From a checkpoint of a small transformer trained on Wikipedia: no biases in attention or MLP.
Each number is 128 + 24 x the weight over its row's rms, rounded and kept within 0 to 255. Layers, rows and columns count from 0. Numbers have three digits each. The size before them is the row's rms in percent of the matrix's.

# k: layer 4 attention key, 640x640, rms 0.154, rows 211-255, columns 240-279
# q: layer 4 attention query, 640x640, rms 0.153, rows 212-255, columns 240-279
# v: layer 4 attention value, 640x640, rms 0.158, rows 128-233, columns 240-279
# o: layer 4 attention output (transposed), 640x640, rms 0.153, rows 128-232, columns 240-279
k211 097:136145139108142097118129115133148111096133091146153127133107131120099152135137164105104096099130129101124100151093104075
q212 100:084148068101177112152107167136114168069137128180174124111151115122157065136121152134146089139072107123131153140146118132
k212 097:125117106100135160109105103127148128170114099148130120131125143111177110130140107120156153137086156107124110116109111118
q213 095:118151130163115105136117131112123213145136110139143093120120079145124176126150122141119157099108135135158129157116118100
k213 094:129128108146164123171147133084117103177151118125137150141089104149121139102144147166150180118115157089135089157148146120
q214 089:110133079129089094113073124143147158138124144113136183108153074136110090136127160146127112138117116121128117121135136152
k214 093:126089078103127146120069138115134090142131130144130104102130132133154112112142099109168127125115139125125107120110109159
q215 103:115152133160121130130106097143121113126132119150094114123126163091150133118147151134155192113120088121127105123135133122
k215 103:128136150127128110119127091141110161116126112125132106145122103095112119108185129156115135160134113115152063161136159069
q216 097:139176166093111140120132128105127105142127101108131153119128173139093127111133115093142130120119102148185095092123135089
k216 096:100170105074115174131141155131139149150147136156162158130121128124115162124148145094143107130168161099155097126168094153
q217 099:103155111152125179135098125137158132123113109146142143136124110130137098085126142103124148159163107123129113122156109134
k217 100:148162105042127151161082139080115130123169132162102097159192127127149101136155144132152109127108178147130092099114137121
q218 098:103114135098126133156144111116093142164123101123112153177094129116157106084141147138103125145104087117123119095113129114
k218 095:126128133144134135160098128116115138176141114095098110129111108163108140096162082124082125130106115103124129144115150127
q219 100:146144105111104188117088123107151100150153134146132125134138162138122135122100136130119117127110143133096121124106135092
k219 095:138152136096087183113122158122108131115185109153104133171125158113156121172088076089098115108093110130141105140140176141
q220 101:078110143131090118145133125125088125138163147161110158143107123075132115144133137109172128097178147121134123108136177105
k220 097:133151156111108144145099121144117145093115144108136147116077155142151118149139170141114114131097146167062121128115096156
q221 107:113162138139120118150145154120167170120137147132143133108172133100070127125159098153111194134141129129170098157167118126
k221 106:160078147134143121122135109164130121120128108155151122146114154156104124139128136134133124124148142144102146146169112090
q222 098:145091127091113108118154148144141133143112105169117116193166130163111123154150099134145135128116138122157114161129134141
k222 103:107085143150135150103115151158145147088077122123152141111133117104126140183165124077143138132162075110115151115114141127
q223 091:131093119132148103128127077127124115161125148103138097147121154128122133134110130140126104114131096157117168120164077109
k223 096:102112113124113155122117107131120142144139115164141137098129114113139112139081121108126112094174110104144109156143146170
q224 098:092106134102158120096115121092131117145145131191113118111134174107165139158122122135125115136105159145165113097138103117
k224 099:114105123136120145172097134083143122126115141125071124131151124152112114135160107174136110091124103130116111132182097120
q225 097:133108106156152163145155144145136124121087106126160075133117110102116101129136144101087125113133134135173089142154133096
k225 096:112108139154097154139121130135109150149130160112100128155116113112108121120119090164151154133104128176147110115114136120
q226 101:151133151121089110112088141136117164137142153116098126134137149103133133112122163113109097128126145157154113158125153146
k226 100:074131136102124119131105102155115117107126126136100140138112105118149138120132123086182109102099120098094136113081119146
q227 094:124142096156162149166113129139157119100081112152168099104097126122094097119142141161105139124109116182169114146101134139
k227 093:099133117071161109165091106108131121119156141128123113180112140163130122095106107114159126163135116166075161132136164112
q228 093:151125125170131110135081122127187095108139153133122124192131100154138106101186165106152114144102134110133083109111096144
k228 096:128086133135116100151102140117157133122110124096091102133149119117164141112147145154137185172139151104175119127145132169
q229 103:125135095144136175136142120134152195131115156136153082170125077126150116145144144106125122148186128118151128111101169140
k229 099:147128162126135115134131136095142112159121143129090119170180164129123104148155133106115110104116152136173122102105127147
q230 095:104137128099191123159126080098121118101131101157138144101139175138159110115075156135146125080121132143117123126177115152
k230 095:125148077148189157132122147175116097142183086140128120142089109106161160092072126154169125156118137103119136109140196165
q231 092:099114138074111125126139139107119093186145105121120119157117140172093093117067102106106111127153115128145068134150157104
k231 095:121144066141147191138125097164133122134126147117119132162131152126123126160159151113100102148152137118049130113122089143
q232 093:107123125120085145128140124105123124139173101127110127103144128166124115131188105134108104161111123146191132135145125150
k232 092:109129093113102089179104149103122116152130147150144141140139111141162147116115155122159119080075143092121079119123100182
q233 101:131173118140101147121097078120122137114113140184148100107131104147184137138144140127120144148117111093125141148100129124
k233 102:103114102116167139069126149125092096157137094145134164173152168155148134140181121129124166134113155132099132129121117131
q234 096:125121093110150071141107096123116137144140147107165092121119114089098121128115082147132142133138102175127137169156138098
k234 096:138090136094122131120093117185101105120134127138122111168094105146173104105131150144113095094138113141098145117094109147
q235 098:123107116102138161101117142117139132133114129118149132133106110127087105162144148143138161152143147155133134124138106145
k235 097:117138099137141135151113108110159130142121113141153107129134153121126125114125156111129130107109141108093119138094139134
q236 100:129076157135126118125130117094136123137160086159109116134145114124143126139088129176103084145109124138132101153150158164
k236 100:198123118160101112131103120133118125096123141080104104141162128149112150128128110116154137116155111133095104170148118104
q237 102:104132116094150139107140113082116142110105071129138127143165126155115107130117154102096122147116133146144156115132101114
k237 098:122171094152158170123168134093136150135102129120139147147136193154138149145097129110112131201080117135147078132110130110
q238 101:108111128127129105117114123122116130100148110109169149113145127168117095092158068161120163066140149103135097112103119125
k238 098:138146112124131138109130122128115142109128127159172156147157162124150133111083105129097171131102074102144171127153116140
q239 098:126169153152168103138121151117067113124173115128119124108169179136145128119164120143180144129086113142123120132116130136
k239 102:107147131125138142116089129153146135085093136139111108110174121104140159136145149111122099103082126131141163129089141162
q240 099:102174136129187137106092108110128162101154149139154141177143121130099112136101139150121165148127155138147133129147143122
k240 095:091161098124132136150133135124139149144156103143119117113127121123090137112120138100117124126161172119137163092148116118
q241 092:156094112112110109114122158118101118121098128151173083120145131150100136097148118123137141110171086149141138102125124159
k241 091:169170110111170155145129141142107149111171139174102062102123101188114109161126157174135153130143093153107151150113105141
q242 101:108168074092142097100112108103118154138118159145111120101114117138135128129130118109154129126134111136169133158107144107
k242 099:134157135112101131115128090141153109122120159147109134138117161135140138133126120072134154093115170152113163092109122152
q243 097:093151079171155154146169131126129121152161177108097118103132130127140095127149146155134102115109105130102101092146106136
k243 096:158150143097112138128171164120164105170130159123147085122137103131124114105103104121137158143149129168081155131142118129
q244 095:117102100138123122112143112099160100108090076087118152086142165139122159119132156144129108104151140102152155105136131150
k244 096:139076102124123141127127122069149121129124143128116110133113124139090110114085128139140125109148132155107152128175114164
q245 098:105116152085094098180178101110114131148065142095143129181171131157084131113146128088159099035144133114138110153136108097
k245 096:139096150070121142148167108134147165174121097144142120091136137126156125174106102165111162110144115109102093116121132110
q246 094:140144133094190143133096130122155136153128122166124100168152126103139126075143131142124113145107094093127163124076152127
k246 097:114132138136145130124121150059092152107105104133124128136129091149149139129100161113114123115118113115123125130104126164
q247 099:160119137172124122120102148091104119162144135155135115060132117128092124120134154130107132159132125128128161174125121088
k247 097:132143153126098121168095134142107164108115127148142118115162121074129135150101142093119106110129144101141122115128126124
q248 099:128151131129106135122125141139127127165134147155072102121101113140116131155117189103113126128142128137145110141170103070
k248 096:147127147145116122121127153158104162129143148126120100131136116116125114151101109108140172100089121166107113092157118127
q249 098:096121139167095134138116157085128087173110146180114137119105128155148144113136115114129146147146159095134147123149129123
k249 098:127124136170103077111142096139146130108138107127076139157104076108151122139139105157114174131156116165111112111129108093
q250 095:144156084088140128121144090084135149140105125114141130144128119167122095097133166138123124126103163192145101140081143084
k250 098:114159097125083159135140139122144086130150137164160150124120086146155099127126155121149109129145148153109127126163158092
q251 095:111123122110112116154092157123145093084097094146137114121074136114145144143133134160140089096117118083104143102102106128
k251 098:141143138114119168139142144119124112121133086142120102091102143122108161121130115120123119145167183112115147120100114153
q252 090:128113130132182135143180134119150136082087145123154078113154131110137128130103133153077185086113088100158150127114092148
k252 092:094112144157132137129118191139157102141112108129099121157181143129123140147127139139136149163125112121137153114133106079
q253 096:118107145115163124112106144133131100131138139175138151134116110075128134153138163118129108130144084117080156089129163167
k253 096:161154160159108124135198154146178134153125177145132115086129106133152133143168140121111098141133144114127137120123147106
q254 096:141105118111111099119121116168142134132083111130164152115141104118131140129129149162100115124158179133114149151137154170
k254 097:144137117108120098121138162106104138145156134147105141124095097155118151094114134157143122152133149141116125121124183141
q255 102:074141140143204128108130118124088127184121095153144156139171105132093113139164121111117164188119103120137143113092123151
k255 107:135087090167171092108147099124142156161135082089119148124122095127111157109128125124062115187158113099109137126124114102
v128 085:235140143150135144154125141133121143132145132103097160139116116123162163137133121090162118127140170132094119142108069087
o128 093:110107120153108111090150112123184120101093130160125108104102118093131109103125155110121108131144098149096161102146185147
v129 090:145105155142151122161147122133118127126122137117150154167127121152108103110086172133151105122121146108172107125109106171
o129 099:140109113107112112132115127141139136133182146132136118098110076134116139098135061129138161141178138158117154153159148134
v130 088:081115102116118110146122121131105156104122106121119174106130121115106126154133116131141133108117144110113112087169116148
o130 101:146143156105164143161145094096102123124110137136124129134096081107159145107098099132127151163115100174131143157079106106
v131 083:140119095158150090125146095166085138147118115135091148123146142158102109134124124099129099154117101135128143108128112117
o131 090:135129098102105129143106141110183136129160105151140156150177089116144109110181109157083158099163164157151127111155130132
v132 086:117107153158144113115156149118159152153159168151118098138144106103078169120108134136134119150143110120067123080106095117
o132 091:173112089110131133138099106114114144151114099095120159127156167146174099161150153145125157141128125117125110138144130176
v133 087:153103164147128100143120122167125117145151163096105121097140120118150095138163147136142123100176157139162118098125132138
o133 097:112147136100158149183101104114142101104116125147168139095114090146094149126131111110121119151124118137138111136123119101
v134 082:091127114138135136162113131176137138107124136135144168067112143108126140103125157096098104133134117135149154082098129158
o134 092:145089138144138132112131088092117124126145109086123140103172154185125130157120121144152112107099134150111158102108114111
v135 086:167146119126136110121124112131139126092150123216124168101115135120111139124099113112127117122116131107107139153124082146
o135 098:124127154102132171119126130105145131109073169135139097144112094119141153134172153122115097135131102121162110113090165146
v136 088:095130158093140117150131093130114126118142066159145112135114135157159156118148150117106132134199124113091128155107141077
o136 096:099113113175108125134124090143112117130139141092137119129112142122136146140115175133100134081094126129143097085116137173
v137 084:128128136129118120144169114126125110129135172150122163125119100104134113150172152148146103125091132136161141137163131129
o137 091:096149115113138134135127110155158142146127110137131111113127114140138157112126102092103137139120108142135127112093144159
v138 089:087151149147163129084146108133109147062145106164141098162134134133159095158138113139172138139151149153133132132128137116
o138 098:139134115071118115152105100147133166085106146141103109114102142105120157132124132117117162122107119127115126142117124177
v139 086:114117164150130152160151129111166106114157138111121179153165108101119114152115110141120133138109138164117108145120104073
o139 095:142122137162128081102110155159089135166113146114111152143138132150148094088142145141111142119149147083121124128138178145
v140 084:146125111141132156139090160094148120085105103126116132082144118128165117121120166128075107120118122129113101162118103112
o140 091:140156132107093114132153098140167098142117123188152143146127108163134115149084135131141113126172104124164101138137150084
v141 088:107112117111118132165139149168119142139096158134174158122107116121132142065132136149094141096109099139149108118138133140
o141 095:141122141099155119113117110130120153167165125143139091134186129137170119173128130089147121146134180130114130154102135104
v142 086:118126087136104161131110083136124130137088146185126152139115142147144092161142174137112123129103142114205107154153140079
o142 093:131151137079145103113173097117155160098148136134161167138178123169121153141128081099130150096164139087136115107128114118
v143 091:145113093123157122144141103124089078127114110111129152132126130117169140147103140103133188166139129143108150112076081115
o143 095:138163178141126157099124183122121141121120101114185148084102114145114135124147136137129133131127159115104148115172121147
v144 087:117133154106122114139110164120133128113104080111143138100092139114123140096109147152138168133094132126141146156141078165
o144 097:124105085147131138139167087118097131105115152171136127146151132114104109103147106088104099151152129142148098143077184104
v145 085:125119132124118104121149141078119129134175153130144136099134121132103112152120123134121121073194159145134124117146148135
o145 091:153133095140097144097117146173117136161118127157143119156151148106116124136166136088140115138095143124127085120143111113
v146 087:121154102161149105134152152127114143130152118127145086129104130119100143149118143139107113065075154102139121118159118142
o146 095:119126140087116128158128156137102145118115123155142138136129106129135111155112150122155144121169100193140109079129132102
v147 082:108145087143109133132135069091123156143147155119116149125122114179139145138166189125142173119095167060147119086116180118
o147 093:141116179149135101131143154086151117137117116138162131175157118095074124133092104125169187098134123142095134148161076102
v148 084:148122081130111139111104173138154088177118161113112140125164115133108157159147135151132124127140135116108167088155118095
o148 091:119084135144149116134146132173107159091148118146164111154118151122129131115132111100128162154095101147125160137111102162
v149 090:100081074114139166123104145162107150123130110101115138177136160148137109114152093143131157087131136113115121129115105099
o149 097:160161164141131142146135075103086111143094127135097148080144121132138137182085153113172154108120165099096126133097126157
v150 086:152109114124159156137105149197093112164172095092103117102104122134089150117113149122128084113138145128117093134177138148
o150 093:093115120120110140137127103112129145131168144172153169116129134128139162144130119119129101138133136128084148093099141103
v151 088:151135170103119119161135108117145135124099135151104122122130125107115139149083169085143097129100152148171144108144134169
o151 093:110144132125124132132111192096138090141120114147166121100125113162097140122145070116093185132105131090143117099105109135
v152 089:166102119069179122150150112106099133111114152142117122101146165131131150138130131116124122121108098116191132114107075112
o152 097:116111125155085121092121154133164135129107107080106139096140124158137093093138103098112149131144147131085114091142109149
v153 089:161158141086164127118106125130162133150135172149091133140132157145111094110161152184100095137151144181132125143175102141
o153 096:130107102103093119122147125130115129097115130118104155115119126165131112134089082086139108146126117081134128122125160131
v154 083:146147145131112116142134142117104173125156130123140102127141120093099103146121176146157149098139093095105112121152120101
o154 091:102120150133143157144114130122127104141129153125168135098135136112143120156132074129105140142109114136142123121117125162
v155 083:131107168135123128141069121127106130116144172164148132116090110094127096142171097120115146140196135087101163125161147153
o155 092:124136115121120136146118149144124110144151121074140117122136149124122140100065152120162152111128112101150116104124104141
v156 088:116165125128159133105113138135115135144070112124130144119141140130133124115128089130115123095128135111108153153107103165
o156 094:134112128129106130162116129118105138124183147091147092147122134143113132113165122149135115129146144128137144126122155052
v157 087:171135134122121140093130163163143114101132147103111146133136139083128130120120199149139111106141106148109143151129115146
o157 095:113100145053157131188162087094090142156131115141141164116131119156111092109133085106112104134097127163144137116097118117
v158 090:133123099159142123141126110080156178121160146170149115120138121126161097155165147124115120118114150106153121144100097133
o158 098:136147134089126116103121148151107147111145129109174132156117156173115106139135110145122137125129111102115166117111099118
v159 085:146129104161152161126143204157180128150141138128173112136110136139116105127077169139107157130098106108145125134140110149
o159 091:112120148141149105089141068154129142123128126160115095135155085114113162124157120135130125142143097134124136115100148095
v160 085:134161106090149171117134140126102164107114136167146150101118158142127120141151101139168121139155155132094109155100145116
o160 094:138141135128120112128095128099121120153126175088093104156130131122111137118141151136115099130122137158134117104110098137
v161 084:163134098142107125165126122112118094120110154125135143136153135134120131127164128141107143079060134109107117154167136135
o161 093:125124168137133173093129100115155130152127112112132142139156112134137113075110139140184134147159141173122146119115121121
v162 087:110119107147124133130093127110145137113123135145166104081123124143113123125144150112147200135129123137135167157125132108
o162 094:114118126126099122107123130140133145173132140071095118121139129172163131137132143156108158135111126150161105111107167124
v163 086:153112071137089111119106107124146143114161137111138146110108122132120102128120135143091122170159150103135142140117089082
o163 090:106120155145104128134145145130119148165134128137130065169112144122127166144148143170190129101112130134112112130112146159
v164 083:147119148131110154175109160122094135148142177098135125098118173113131149133124124153122163091123124148112092100123152153
o164 093:132116142168105100107146113127130138154117122129141161136162100117118105119158108136133117154157137156148122099102144121
v165 087:131107129168107103138095146134129110113095084077150160136172184175135123180161107130130147151096119177120136168145154150
o165 093:135133098106165164154134089137145120129141163156119070135085114100123163137129148130116129078163156118110118111118144136
v166 087:111136130121173034108124172093147121155096087096134133102097099120128135100143138152142100128116193156105142131106128129
o166 095:156099126124109192159140098111101084119139137175130162152156151126130117167121135133127109097150114139163126136183113162
v167 085:150125102106137163165146150136161119131170081136087113151146108131155112129100136145157144119103156126132135160118170145
o167 095:134157172153140140105101152124118121093143124108097104134106108099099116108131182175123119171163093099159143117142090154
v168 085:107161137113122089123136143099144170154133136173102119125129131118130110140145117096146144120165125132087084157146102113
o168 094:103145091131155139125114094160114123112097106116119111106129192130083157110126148138107113151103077115167164126119128122
v169 082:132170098108090133150107102144172132120132131169092101154142127158142136177098125164153133140159103110142108153129132091
o169 094:172130117120151106102134140083096156109152144143147140144115101152143101090102125102084181151137117122117161113122120149
v170 086:105115138125115148129090153129138185139158144119117137131122146134122091158145158130122129103103146089127119125128131141
o170 094:122094148124138112141173147111126149106051124109156104095132125125152151116121104132089120091125068162076147072102119114
v171 084:119120154111117166164107125108121105118111145124138112143118124131097083159151111133113096107144103100096106127183138149
o171 092:099163097111162101136142137100135139148127113130142145147107158130128129104084113115142077144104156166149134119096084107
v172 084:159093155122131142138110124130143131100149106134137100109129176126124107079099123140130114108182095170114158156110102096
o172 091:136144111136118166140070119120079115145103094093127154121117096141107152134177120103111127103093137147126132091162105146
v173 084:143148159139151134115125140165113109132098097118133100109110169163156132123157106142112093115157139147172131167123113126
o173 089:113140119117127165136119070122169109106133166136076135144137102143110142122136149128105166139139110078101122124130120099
v174 085:094089109129124157067100120132094133100171176157148091144121096110155137156130093126106138110091114152148146130147110122
o174 097:163141129098115140136156129124143116143102090053122087151145171149135115171102122129132099136149111089146093130117151163
v175 088:124155099101114141134126160136173147097101127133138170115111160160083074104151093125119154160166112112173150111096141153
o175 095:117109154131123144086129101081104134145147073140136098134163155128168141104109125119132143129128117106132133143136138076
v176 083:172134043124135115148145141123136127157134123141073100147105128204129173105144145131133129148138184134115168099147103111
o176 090:105113161137136158126107125125113154161104177112125123123127112109144069142118134140148145139095094157134100121138099136
v177 087:143106123163108124113110128126115140123135154090117127088112097095105125133121182085128138140089140116139110143167147141
o177 092:130172152099168148130111117136162125132163134179133138155133153133159162155164117128149138105109133114123164144109125109
v178 085:100116156153117143098125155113165091107146130125105100125116146088087123115127118097103154105151106147126141183113159126
o178 097:130139146133113090136114108087088124162107139113133114167138129160113143163095117172119125136082123137181133086154077110
v179 090:139124119144121119080149132097136110036138094134122110110116161086114151115125135161141085193124159100150120146111137166
o179 098:096044158129124113114086083138086125138138127170109145120145119132128155073103139127139165091132128132144140108152093088
v180 083:134139144098108127137129131143157174101157141107095122146116115100124135079134143156135122103117097121104088123118174176
o180 088:102134139112137145153117127154091075100118129150146133162124146131157135180102148130127094132113141115133162106072134099
v181 086:101117148120098046152127115144117124094129155095094113161106124131154150154134132138114139162111099139155137139152116141
o181 094:102161093132166166137125139058167128126153116114113150125149150123073102112098090127130103114129112129083136170138132139
v182 086:135116140103129095098159105088113147150101161158130149114124124133132094128066097106143120111144155119141129132112170160
o182 096:120158101125114137121087134139137098122136099133138135139127131135118144100146139135150132125111124133098165151149117136
v183 084:145105130112136151129143139154130095103130146082122132129151114136140154079119123160106142148128140141081133141092124117
o183 091:106142156133170092126131130084142161117126133186143125135082083146100091119123127141143152146128160147149137118135119110
v184 086:132079133126174118163144117137087113118060098118100154115112113141105165117117096093140128105131146138127107155114110115
o184 097:152148119101123108103138131132141121130166169115149102122121133128143115133119159157124130178106144178105124098104103103
v185 084:111152097126120120118122155129172138120186172111132072098136128079178163104110083134099107137160110141148149143138083133
o185 090:107117123145051115122129097182091103172137096133124105173104120136104122098128143137131151119189125135135090101135149142
v186 086:168150119152117130122078173125142151133106171126128127127121151113069121142107171121159114087157124153129074134107148149
o186 095:137126126106152126174153079153107157112172144091136116147145134141170125097095128138067127163128171122121144073138076101
v187 083:110113125122137122104124117148164151135149116139142164134151163062092120121145142131121128133141115117164102138163072130
o187 090:130131124144114124135140157097117123121168127108155106108114103166123117132120097090153134113102085138106122163136090161
v188 083:131131130153140136172100111121136108170142122170066153154119118098105108120097132144141105091115126160130041115150174112
o188 094:149117152087150109125131181113117141101128131117158144084136131140150115126138129108105138147135144110137101095128131146
v189 087:128143111146126142133146131180132126138140112110130117102162175127086135163116124133096107137113093105122168072141096109
o189 091:130114109143150132104096136084138122153138141135122119095138094120156155081167131114152131159188092110114122156150123155
v190 088:142102121143155162139102101133126134127117119130122114085134156125123138156135151131150090126099099121127124127094147084
o190 096:096154147108088116117154147084120125188145124141156124101135112132097119122145136108110161116161150133131085125167106142
v191 082:144110069121104165090109088151114132124160137155139120174085134200089123120127131154144128106143081127134118150146177145
o191 092:131128164108169130130124130118131141114061164126132117097174094123145114120116108106128105132135168117169088124138111108
v192 088:136094127132140118186162142152111126137093125112109099117141142146093122136100102161104093121112096111159128124130132186
o192 096:103134097154144119134134145113132131129132141151133136139134107106127154077095119115104132163119111122150114188121118127
v193 087:121131169100130125159129113168137112081149088135125122124120125162154115136112138122120144129127138149144174107141134160
o193 092:086116090151109154093116139103117186126156194097143116124154121139100151106105126073127120102121153126123117147126140118
v194 090:096097124127168124138122147177110128183147137154125127138101128160145126069138168143122121129123133090105135121102109112
o194 098:135117137085132150120149098127098164124117142132093089116162117129127166176107124137128143132117071135176134141131131145
v195 085:085097108159125086144127132112099148177107159109128108132088145120136125125110121135111096117134140143170105136143122154
o195 093:136141173096140123122191095116154121083133111097115167140117123131133127162122159122132107132121128103148149119105118116
v196 081:138118122136153092114136173130134135128046180087130088133142136101153118110170096104126125158124073132111127078091097138
o196 092:135138130090102126120126137116169114128183103162130142119131110137139110118111097150143098099156180115145154151138126160
v197 088:116137132139105100113142121156162131167139187160144165099115109099115068122128165111147125107111094169126152128167120134
o197 094:134144128133122154129107144092114116123165139146137116101155105127145156136131081124117111145118111147102126140108128128
v198 086:128080067142131124114135132119181111138098092116121091121169157139118133155127167129142122134137076176145122158116133165
o198 095:140160077121124123131138129121108145139136152169130158123085107101097091150115122155106097111085149051124148106117124106
v199 087:126128150124087175125139138186120084141131118138121112112103122099161103169149121119128127101143116126079142099160106116
o199 096:138185137107148095133116128101125149141099133142139157122124148139123152128102103131133117132172139133136061118130143151
v200 089:165096095129150108097126172084148157112153144142110146143145148179145106153102147091115183106132109148121140132092134131
o200 096:125151158135146149159137114136113087169158126145156087099105090103142104126102114149128115133128129129125126124156124088
v201 085:161125107082108147100134146120153125113128135101127099152102128123105141056176122135103139132147145067127144138115121122
o201 094:130096118108112113174113150127124157154129145105142118086138119135127111164076161142164089105128122073115117073165124127
v202 086:121129132126112151092150131098129106140076114118125151124107098147140157123086182111105119130138125071163140099100114068
o202 094:072132115136147099159122088131147107156127118111136170101133127089125102173160106138116124103124122142100119124106104133
v203 084:100126170116130199158142111117153104114118101151146123138137163111081167110128101139145132099115137125145155090109096120
o203 091:134097171134130074107119139106096158121158141119135115130135163132166120145109099141141143143154142131112113122137131165
v204 091:125095101114143113139139158116120155166114115122150131134144071172100106099111157156093123104093155095114153143108150118
o204 099:153104154103128130131159108088093087108111148110112110152139106088185115129098149123206139131145103161096128120136097163
v205 088:108141139133153113169089125160183109174092151151115121152129117128152136170110099112145112108118119155117163106163113126
o205 093:146144095123104146131153142141147117115108139111126145122117099113096120121157161119129136186152127122116128128137115158
v206 091:105172187133146096098133117130107140140113125115136107136108104115122127159139135149110108113114142121178177107118138120
o206 098:156108083131060134131116133133158102106087081167117145146127165145122156091119134104154098124136101180116140084106104128
v207 086:132154091123155153107096108113127101138123130104167143111128126100130200102139140091187137133120112122117152133128138091
o207 092:147129138125122090143137135160125115169126158133135155118099118151106124142086151150128140130138156112136150195115115130
v208 087:155125101094121083133081133114118122097134173139122125112093156165152177133116148107165123090159127114132107166130154125
o208 097:146133144130126121172140160103141107129164117118118121099182114089143076111159159146160093137074128151124111098090101121
v209 089:111127100060125164124144123126099132120132109149139120102199137113151154144128143121133113123093132141136151095174171148
o209 100:090122093199163145154117108121147123122101143130129141116141094131119127112114140146151148138133108139114101147115130089
v210 084:093095179079109145128117161124128111103152101135108131150142108152161155155144107117145163098135162096110150173109107162
o210 089:129140125146071131098144099141130137162136161144144132104126143132074147142120153147112100154181121138098128075144126127
v211 085:087108143088147093144120138131151142085132128123112098101098123126056111094127154127113149125141117112132100128130167123
o211 096:102166134142121129084141108143127134132088113152131144105160110121145170172139137142149094177122111117122176133110115136
v212 085:091146145115141115141184154123136134163130093150137140104119117132181079183125149121145106169115140126144144111126149145
o212 095:142139129151117200114105095138158139128125153132132101159142105137119127105140160143113164138114149114162124117115092121
v213 090:089172110100148160110103138093139126115153095128159115119171126163152168181089112096187136093116163146173097112109122127
o213 096:140105099143118110125117127167121127111133121090083151112096124118109113129131157136113125129148140130066150150155121103
v214 085:117107113122150101117112108140090124109100120140164167143163142114094103116097174117135145105158161153144152106118124086
o214 098:123139155128124143111120103152125137152115153125167110130123080134109124125184109094116124108106158151119179138121106128
v215 087:121108116106161125133121120135168126131089125131143128153100107159127102145168154115164078154090134114120116147138161124
o215 097:115158146134074107125167108106130153130149134138102145073123193112116093127146099131119125142117115131182163110121146138
v216 087:139128127112117118133189072118176123104123123133139138124150151116164126116171116120115100103130132134102108110133102134
o216 090:135158097114127151119074136106141140137125134147121160135176101141162120146117124154116115101141124112097149152126136117
v217 088:104092079165121113071112131080145140103112174099122090127142097102152099154128123088139160102106080101136107166147138136
o217 094:144135190132134107128146147134121106137141128116159135095121177156116166137121108168109103142122141124124138133146121148
v218 087:128175107129132106099105137142100111126136133129103146081131105154161133124164127120127082124131145121103096142140119143
o218 093:129108113092090136126154131131152138143098120111096148169143159087122128105118147100127151143105112133190128159110138098
v219 084:131109125150138113093151093125158154144141132124143133139115096144170075098131141135143103124103103098139079157081119134
o219 091:106119119136144143141109135111133132164137142133103100118147190150121138156150153113100102133121133124122149092202138123
v220 083:123117092107159165155166092092139181172140094149150185097155131129128091139138116129168131105090119105109135157126118144
o220 093:147152138169109156118071111119075137080106147130105061155077125119106136124118132126137120123124110152119123085114139094
v221 088:124117164103118105125139156153118124153098116149132103172137089113122136145121130115118143093140120127129163140101111156
o221 094:151125161138153137144113085134141116100165100147139149086099151115128128117132146135121123138158115142125084168149117159
v222 083:106134122132122132091118114113158136090150170117087116146183123095113122108107109076149112092103141122129100180151147101
o222 093:120160122206131112175161111116074144109129143179125109085085119128111097109147127164129153143124141108127155133082092118
v223 087:114161121121159147132171143163119101109134124105146102146135142125142196157131122156119120132150141131146136112159088150
o223 094:161107145169102114064074112139147117100070061145093129133122114154123107135102127089161101140119109110117119166132156176
v224 087:113117126129137132120146166104152174140118132205165147140135126045132116123143123125160111133086136124190144125097122149
o224 095:127127109139141133129169120127111116116167104125152123184145119151148113151138130120152126136115149083127110134147073108
v225 088:140120124166119099108136101107101139136152121104159133089180127143109142112110143155128130129113164138130160135087134123
o225 096:148141158084166152139146135135162149162105168163146095101083130080156127126167121132113122139158200142152144151183124097
v226 087:148166128133116166162122131119082145115138120128116152111151127148123173166108137118154149145101178116149146158168140150
o226 095:146122120150121109185139129114138135120148133174173115173104114094142073085120135172114135094077104129134130121106137123
v227 087:127188099109108124126166100107155096083070132144159114148126113119138112159082107116193137118143148094121095105098082117
o227 092:142086148112131160088113168099114107150161107106132058124082116163097103114122143163096088130127042151163181124166126150
v228 084:094136166116152115137120122103148103104179120180129116114159133085159167155131144152143129124147153121109153134125106138
o228 094:165099140124121113172164142089152124153115109122087132171147127142121101110122129131158136155101116116130132123141154101
v229 082:110134105152133151108159158125133130118113150144125109116145088074117134157155120102154135171164142111139150126117099116
o229 092:102123165101122135136099121132147137156147122141149146159113166143098112110119118157100150119142153122123154150137108121
v230 090:088115114098151106127083116101110116160144120131134131095129156148157116116153137110102168105133199111102183120120175119
o230 098:068113134168145139119189120174161128103132139108212127129105136113066113141078141103124096132132115099159152135134134159
v231 089:146122142103160132113136159166106123125140111084156154116117159183137140131062149126155158104155109189107146126120149120
o231 097:132093116147112144142124122105105130134139196163123100180095146109085129116152108132139121129107166111148130123147080129
v232 085:151124148141112094160129120086123163124142098163118140115167149153147168106176135140125105149164137128166118126124123100
o232 096:103132126112132145120087171134148086127100173100145096132095131153107101174097138091177190115136098137116133117098164133
v233 088:139118125162136102105147113166165151113123117119101127113110103116169137139130153149117098155192104122120130120129153138